Weights of a small GPT-style language model, trained from scratch on English Wikipedia: 5 heads of 32 (1 for keys and values), RMSNorm before each block.
Each number is 128 + 24 x the weight over the matrix's rms, rounded and kept within 0 to 255. Layers, rows and columns count from 0.

# layer 2 MLP up, 576x224, rms 0.161, rows 193-202, columns 112-223
[[139 132  84 143  86 152 167 106 148 124 121 105  98 174 119 128 159  87 113 107 162 125 146  99 150 118 166 115 152 138 129 147 132 161 140 133 168 157 103 137 185 148 141 131 142 129 103 107 148 158 128 127 123 159 133 146 154 134 121 120 113 150 122 149 158 135 150 112 113 154 117 115 122 148 138 123 144 108 122 115 148 114  80 129 160  74 119 118 143  98 103 139 106 116 145 103 152 167 145 122 141  89 157  82 143 168 130 187  80  87 128 128]
 [123 164 133 142 117 152 140 155 150  97  68 152 131 123 130 152 134  90 149 141 140 126 134 125 168 130 144 118 110 165 115 119 119 148 148 102 121 141 139 136 118 133 150 132 119  84  89 100 111 135  89 127  94 145 133  98 167  96 143 111 152 179 147 121 102 179 154 115 123 107 131  94 105 174 148 106 168 115 174 132 108 118 119 109 105 145  85 137 104 154 122 107 139 117 135 120 117 105 128 104 103 128 137 170 161 106 135 152 113 129 163 117]
 [117 141  65 133 133 105 104 140 161 142  98 131 120 153 135 140 125 133 102 147  86 144 155 106  97 116 108 106 161 120 109 141 119 143 117 111 137 121 120 160  99 133 119 123 111 112 130  91  84 184 134 115  91 159 117 145  85 109 128 150 120  88 168 156 202 102 166 136 124  59 156 112 135 139 103 178 163 130 111  84 127 118 136 154 122  92  93 126 142 146 155 153 104  86 136 118 122 117 152 147 118 146 153 111 131 154 140 123 168 176 140 125]
 [128  93 105 167 208 132 152 114  99 109 121 110 113 159 100 114 107 123 107  92 109 160 133  82 124 155 118  73 155  94 151 150  99 174 144 105 147 134 119 139 166 134 123 148 102 120 145 166 134 167  91 129 120 111 142 106 110 103 167 164 146  98 142 176 168 153 182 171 154 136  84 162  66 147 121 135 171  95  89 107 158  57 118 126 155  75 120 139 148 110 122 123 128 108 135 147 148 154 112 113 151 116 131 113 152  44 142 106 123  92 155 122]
 [157 182  90 149 111 126 154 148 109  93 169  99 137 102 138 161 131 139 117 140 144 124 112 140 141 103  56 173 181 110 149 135 163 116 116 119 115  67 113 133 127 121 124 126 110 164 148 137 146 141 139 102 176 142 150  88 116 145 140 142 142 122 118 127 146 135 129  83 118 135  76 138 162 145 152 111 153 145  87 155 152 136 172 140 122 138 153 119 136 131 115 122 132 135 132 114 126 130 126 130 150  70 124 133 131 134 159  90 119 100 146 138]
 [ 93 107 123 123  76  96 184 119 133 154  71  96 135 123 175 121 113  71 120 108  72 123 166 151 146 108 127  87 194 150 134 115 120 122 154  92 100 158 147 124 133 130 130 108 121 148  99 156  86 156 118 108 137 146 123 160 139 153 156 122  68 163 114 130 123  78 128  89 129  82 170 115 155 138 131 138 150 131 156 116 175 119 136 151 149 152 135 122 121  89  88 147 151  95  63 142  76 133 106 152 147 140 114 122 150  80 130 109 106 131 145 112]
 [124 147 119 131 116 111 123 108 140 124  98 126 157 116 145 147 164 114  91 120 148 132 132 165 114  74 152 136 109  96 120 101 131 132 135 126 140 113 103 127  91 104 143 117  77 129 128 129 115 179 102 105 155 121 161 117 125 122 178 132 115 141 119 152 124  97 121 120 154  94 120 103 139 113 100 159 146 128 108 108 139 120 175  88 127  87 113 135 108 119 146 126  98 148  79 154 156 144 147 127 103 121 164 106 102 154 109 121 170 203 135 115]
 [120 150  99 162 107 143 148 115  93  91 146 129  62 116 137 102 133  92 117 181 141 182  66 177 139 146 116 108 141 142 155 139 131 147 143 187 106 149 178 167 139 170 123 132 140  99 104 104 134 162 144 156 111 157 114 143 130 107 145 110  94  56 154 158  80 121 148  97  79  83 132 112 135 142  99  77 122 102 159  97 157 104 153 106  83 125 110 177 109  63 131 119 110  89 168 113 130 126 128 136 121  99 107 136 132 122 115 153 128 113 125 151]
 [103 123 121 153 141 158 116 128  85  89 105 132 103  99 112 126 137 163 165 107 153 200 111 126 121 133  80 122 131 181 160  90 105 103 141 132 109 118 128 141 129 119 116 102 193 131  69  99 182 142 134 181 121 109 142 131 165 114 146 148 124 127  91  99 135  92 118 140 137  67 105 117  80 104 177  84 150 119 123  70 128 101  78 168  80 148  82 100 147 112  76 155 114  85  31 132  81 162 145 176 124 141 141  87 106 133 106 142 137 123 153 111]
 [146 109 132 139 107 144 144 123 127 100 139 177 138 159 131 155 113 142 116  97 122 110 132 133 143 176 140 108 162 142 100 163 137 101 119 191  95 117 116 165 169 164 122 114 124  78 111 155 117 100 133 134 158 131 130 152  90 147  88 131 127 101 157 119  95 119 169 106 126 114 135 109 127 111 109 144 149 118 113 163 141  82 152 138 119 121 131 129 161 120 146 146 123 116 106 148 142 152 130 150 116  89  99 123  85 157 124 153  72 113 115 124]]
# layer 2 MLP down (transposed), 576x224, rms 0.149, rows 193-202, columns 112-223
[[126 103  99 122 109 138 114 122 101 119 177 134 132 120 120  47 113 102 151 139 134 124 140 145 129 169 137 114 112 130 121 117 138 160 162 115 119  87 135 100 158 150 112 133 137 111 140 100 156 109 139 162 107 121 134 114 155 122 111 139 110 143 117 104 138 149 146 104 145 101 131 142 139  99 154 134 134 138 111 145 129 147  65 149 137 133  93 103 131 131 126 138  89 183 120 120 127 120 154 123 126 125 109 175 121 132  97 149 122  80 136  86]
 [167  94 154 133 114 124 109 101  82 104 126 137 123 134 102  73 169 110 157 154 123 110 145 156 103 143 137  89 130 117 112  92 133 110 105 124 148 169 165 106 122 168 159  79 138 118  92 123 100 133 121 145 135 130 167 144 158  82  85 107 140 141 151  97 134 153 117 125 132 139 137 107 115 131 145 160 109 130 135  93 151 123 147 128 126 182 129 131 140 156 110  91 108 135 136 149 140 103 146 129  78 141 108 159 160 149 130 126 144 143  79 101]
 [159 145 137 149 144 126 126 150 133 174 125 127 127 167 154 131 155  94 126 147 134 131 133 162 146 115 167 128 137 145  92 142 148 129 169 140 138 137 160 105 154 114 194 116 138 131 124 148 165 108 176 136 125 136 111 142  77  89 144 163 140 104 142 135 129 127 118  87 129 111 120 139 143 163 147 120 131 123  70 155 123 137  99 167 127 152  80  95 168 161 127 121 145 130 123 139  99 111  90 145 135 145 117 179  92 140 144 149 165 140 124  98]
 [154 108 144 117 162 116 146 169 149 150  84 117 148 134 115  87  83 117 114 166 124 170 168 169 177 189 107 121 136 106 150 126 122 152 160 147 100 171 115 111 169  97 141  81 111 115 109 150 111  87  89 101 124 171 179  96 153 124 125 134 112 138 143 135 106 129 155 152 151  64 130  92 140 143 130 116 140 145 159 118 170 111 134 139 128 116 108 132 126 118 119 109  76 134 122 174 155 108 132 152 127 115 113 127 105 126 135 159 134 135 121 133]
 [126 154 132 158 114 119 105 152 124 164  96 143 140 126 167 140  92  80 171 173  94 125 115 121 103 165 152  88  79  92 120 124 140 124 147 124 115 158  88 122 107  78 141 143 147  99 161 124 137 126 122 154 144 119 120 149  65 123 149 107 100 108 119  97 116 115 162 117 141 109 151 131 153 157 116  98 136 130 177 129 150 114  49 122  99 147 101 127 130  77 110 116 140 141 114 115 144 123 102 136 108 119 128 135 117 147  71 110 172 138 165 129]
 [183 152  66 151 159 105 166 127 117 122 116 130 127 123 147  47 130 124 120 108 131 133 112  96 148 108 149 137 163 120 131 127 112 154 174 112 138 141 144 150 156  90 100 147 114 114 136 133 127 127  95 111  99 104 140  95 136 123  96 149 128  77 115 137 136 121 107 132 126 117 126 114 123 135 144 123 156 144 162 135 148 151 164 111 134 122  81  98  84 159 153 116 134 116 106 101 122 121 117 168 142  91  80 131 129 119 133 137 139  76 125 123]
 [118 156  97 116 116 143 118  75 161 119 100 115 117 103 122 145 129 155 122 150 109 130 146 134 112 127 176 124 151 133 143 122 116 105 105  99 150 173 109 113 133 148 171 131 118 131 123 133 127 147 149 145 112 136 131 110 124 132 115 101 120 112 126 107 178 155 123 130 123 130  97 137 104 139 142 134 113 108 116 140 122 116 142 153 129 119 109  91 137 114  72 104 144 115 151 178 185 141 116 130 121 109 152 138 150 124 135  81 141 152 131 107]
 [157 125 109  99 115 107 116  69 154 104 114 121 150 145 147  43 106 115 106 115 131  68 144 118 125 124 112 124 114 117 110 122 142 166 145 162  95 143 143 108 138 117 117 192 102 150 121 125 144 101  82 113 140 108 147 100  90 138 108 169 154 125 147 123 115 123 139 117 125 136 152 100 136 101 118 114  85 155 197 147 157 121 100 128 155 127 126 174  93 135 124 108 144 167  95 136 134 125 130 174 106 110 122 129 106 156 153 125  69 137 148 146]
 [162 112 133 122 136 108 116 119 162 121 138 137 131 159 148 112 169 121 167 101 112 155 119 118 107  92 131 119  92 140  85 137 120 122 156 104 133 116 132 135 114 150 148  82 152 126  55  78  91 128 104  82 151  61 125 131 138 143 102 153 173 117 112  99 121 112 115 128 104 151 122 170 132 100 119 147 147 147 170 117 172 163 150 117 159 193 140 178 181 135  65 147 121 135 133  69 123 135 157  84 135 160 166 174 114  93  97 124 128 144 144 128]
 [119  96 160 124 102 128 106 127 106 131 144 111 122  99 163 102 113 106  66 166 127 107 155 108  92 125 170 111 147 120 115 124  97 118 126 154 173 118 199 143 122 159 138 142 124  96 122 102 128 140 160 119 110 134 140 140 112 143 100 117 131 161 135 125 150 154 142 111 145 106 137 141 143 123 102 181 107  98 117  86 128 139 131 141 128 124 169 145 150 123 141 141 105 167  90 131 162 107 146 124 129  90 109 118  97 156 142 146 159 148 143 149]]
# layer 2 MLP gate, 576x224, rms 0.163, rows 194-202, columns 112-223
[[109 115 154 144  90 148 147 115 160  92 101 180 149 101 123 151 122 156  89 114 144 125  95  90 131 129 148 127 119 136 129 127 102 134 124 169 114  95 124 142 160 117 109 148 130 190 144  89 133  87 125 125 130 119  93 109 151 154 145 126 100  94 123 157 110 131 164 101 149 130 104 117 155 133 178 146 134 118 102  99 133 151 152 109 119 116 101 137 120 109 102 112 123 149 141 154 133 117 162 107 170 116 111 120 142 106 123 143  94 138 128 143]
 [122 128 110 111 124 136 164 124 142 154  85 146 155 142 129 146 156 112 122 118 111 100  75 123 125  70 127 112 112 139 128 150 153 175 137  98 134 133 118 127 151 106 139 152 151 130 136 140  91 130 143 140 133 188 126  92 143 150 135 131 128 152 165 173 204 141 122  87 156 194 117 102 113 115 104 122  75 135 152 125 126 152 145 107 116 133 117 142 135 119 140 190 145 128  98 152 134 130 129  96 114 153 104 149 146 140 134 131 124 167 150  81]
 [145 160 112 131 115 109 127 172  97 156 122  83 120  96 160 143 136 128  94 137 187  99 133 147 162 170 127 180 154 132 120 107 137 121 111 123  89 117 108 148  97 174 135 202  94 121 118  72  89  94 135 134  97 109 123 133 142 130 116  65 146 121 159 131 119  52 128 149 146 128 126  91 108 149 108 145  90 117 140 130 184 188 164 120 115 149 130 184 135 121 152 160 132  97 137 153 115  51 112  90 111 158 105 126 153  91  95 140 154 118 177 142]
 [154 142 113 133 137 157 128 116 115 150 135 104 139 112 129 140 139 119 128 135 162 190 131 148  92 109 141 131 175 121 136 126  94 104 109 152  87 105 137  85 121 146 114 122 130 163 146 118 135 138 149  82 154 142 125 111 134 109 138 139 126 101 106 111 117 147 141  73 124 134 106  95 122 130 115 151 111 141 141 135 155 135 164 102 126 129 153 163 117 147 148 177 110 117 167 114  96 150 102 126 147 126 139 152 154 144 148 129  96  73 125 130]
 [119 113 129 161  98  93 132 121 122 171  94 147 172 103  99 116  84  98 115  80 119 115 161  81 137 118 120 136 185 125 116 130 123 130 126 101 122 157 119 151 136 107  94 120 119 125  65  91 135 139  93 160  87 139  98 122 138 116 171 116  83 126 111 134 109  90 136 136  93 109 122 123 138 103 140 139 122 144 156 141 168 144 126 136 104 138 135 124 147 112 158 120 107 140 121 118 136 192 186 137 151 152 169 121 124  91 126 152 107 134 169 123]
 [ 97 113 152 122 149 113 136 142 126 154 142 135 119 113 101 134 116 139 176 134  99 121 102 127 147 157 110 118 174 134 128 151 119 134 148 133 113 158 116 140  98 158 109 168 143 119 138  79 158 105 130 161 112 138  94 132 125 152 138 143 142 140 149 118 117 129  98 100 126 165 118 118 124 154 134 100  89 134 134 108  99 155 114 163 127 147 113 133 146 100 123 104 117 103 163 115  76 120 148 128 165 129  97 140 155 127 151 117  99 124 135 132]
 [ 91 104 173 109 142 135  98 157  99 168 118 105 162 127 106 112  97 110 158 137 136 147 119 141  98 101 103  97 144 101 173 153 114 165 108 143  88 102 119 137  83 151 130 151 138 124 134 108  98 130 142 160 142 131 155 157 179 153 138  74 120 100 154 195 212  95  68 104 144 117  98  87 142 101 151  96 156 103 133 145 148 120 135 150  91 161 137  42 103 121 178 103 111 135 106 134 127 104 136 127 128 122 108 128 101 154 151 130 161 156 102  96]
 [233 117  73 116 141 127 157 113 112 166 150 121 138 162 119 140 157 165 132 145 170 123 119 114 142  78 203  99 125  82  49 144 127 148 122 115  61 132 109 114 118 198 142 129 136 139 135 104  72 231 103 141 149 131 136 114 133 102 136 129 149 133 154 157 180 140 175  94 109 104 105 103 142 162 137 110 125 125 142 125 167 181 144 172  97 160 156 181 136 151  78 156 167 115 125 102 119 184 138 109 121 118 113 145 132 141 128  98 170 157 125 113]
 [155 121  94 112 124 202 172  86 170 119 136 103 143 138 124 148 118 107 128 111  99 129 155 107 120 142 157 136 127  76  94 160 142 127 113 150  89  98 152 154 122 188 168 105 161 104 192 141 133 121 129 102 138 126 142 158  92 131  99 119 144  90 167 124 111 105 100 171 120 122 123 132 122 188 106 158  96 120 136 139 136  90 116 161 143 135 190 109 140 137 137 155 141  95 120 111 115 151 138 115 143 126 139 162  69 133 105 126 100 142 126 102]]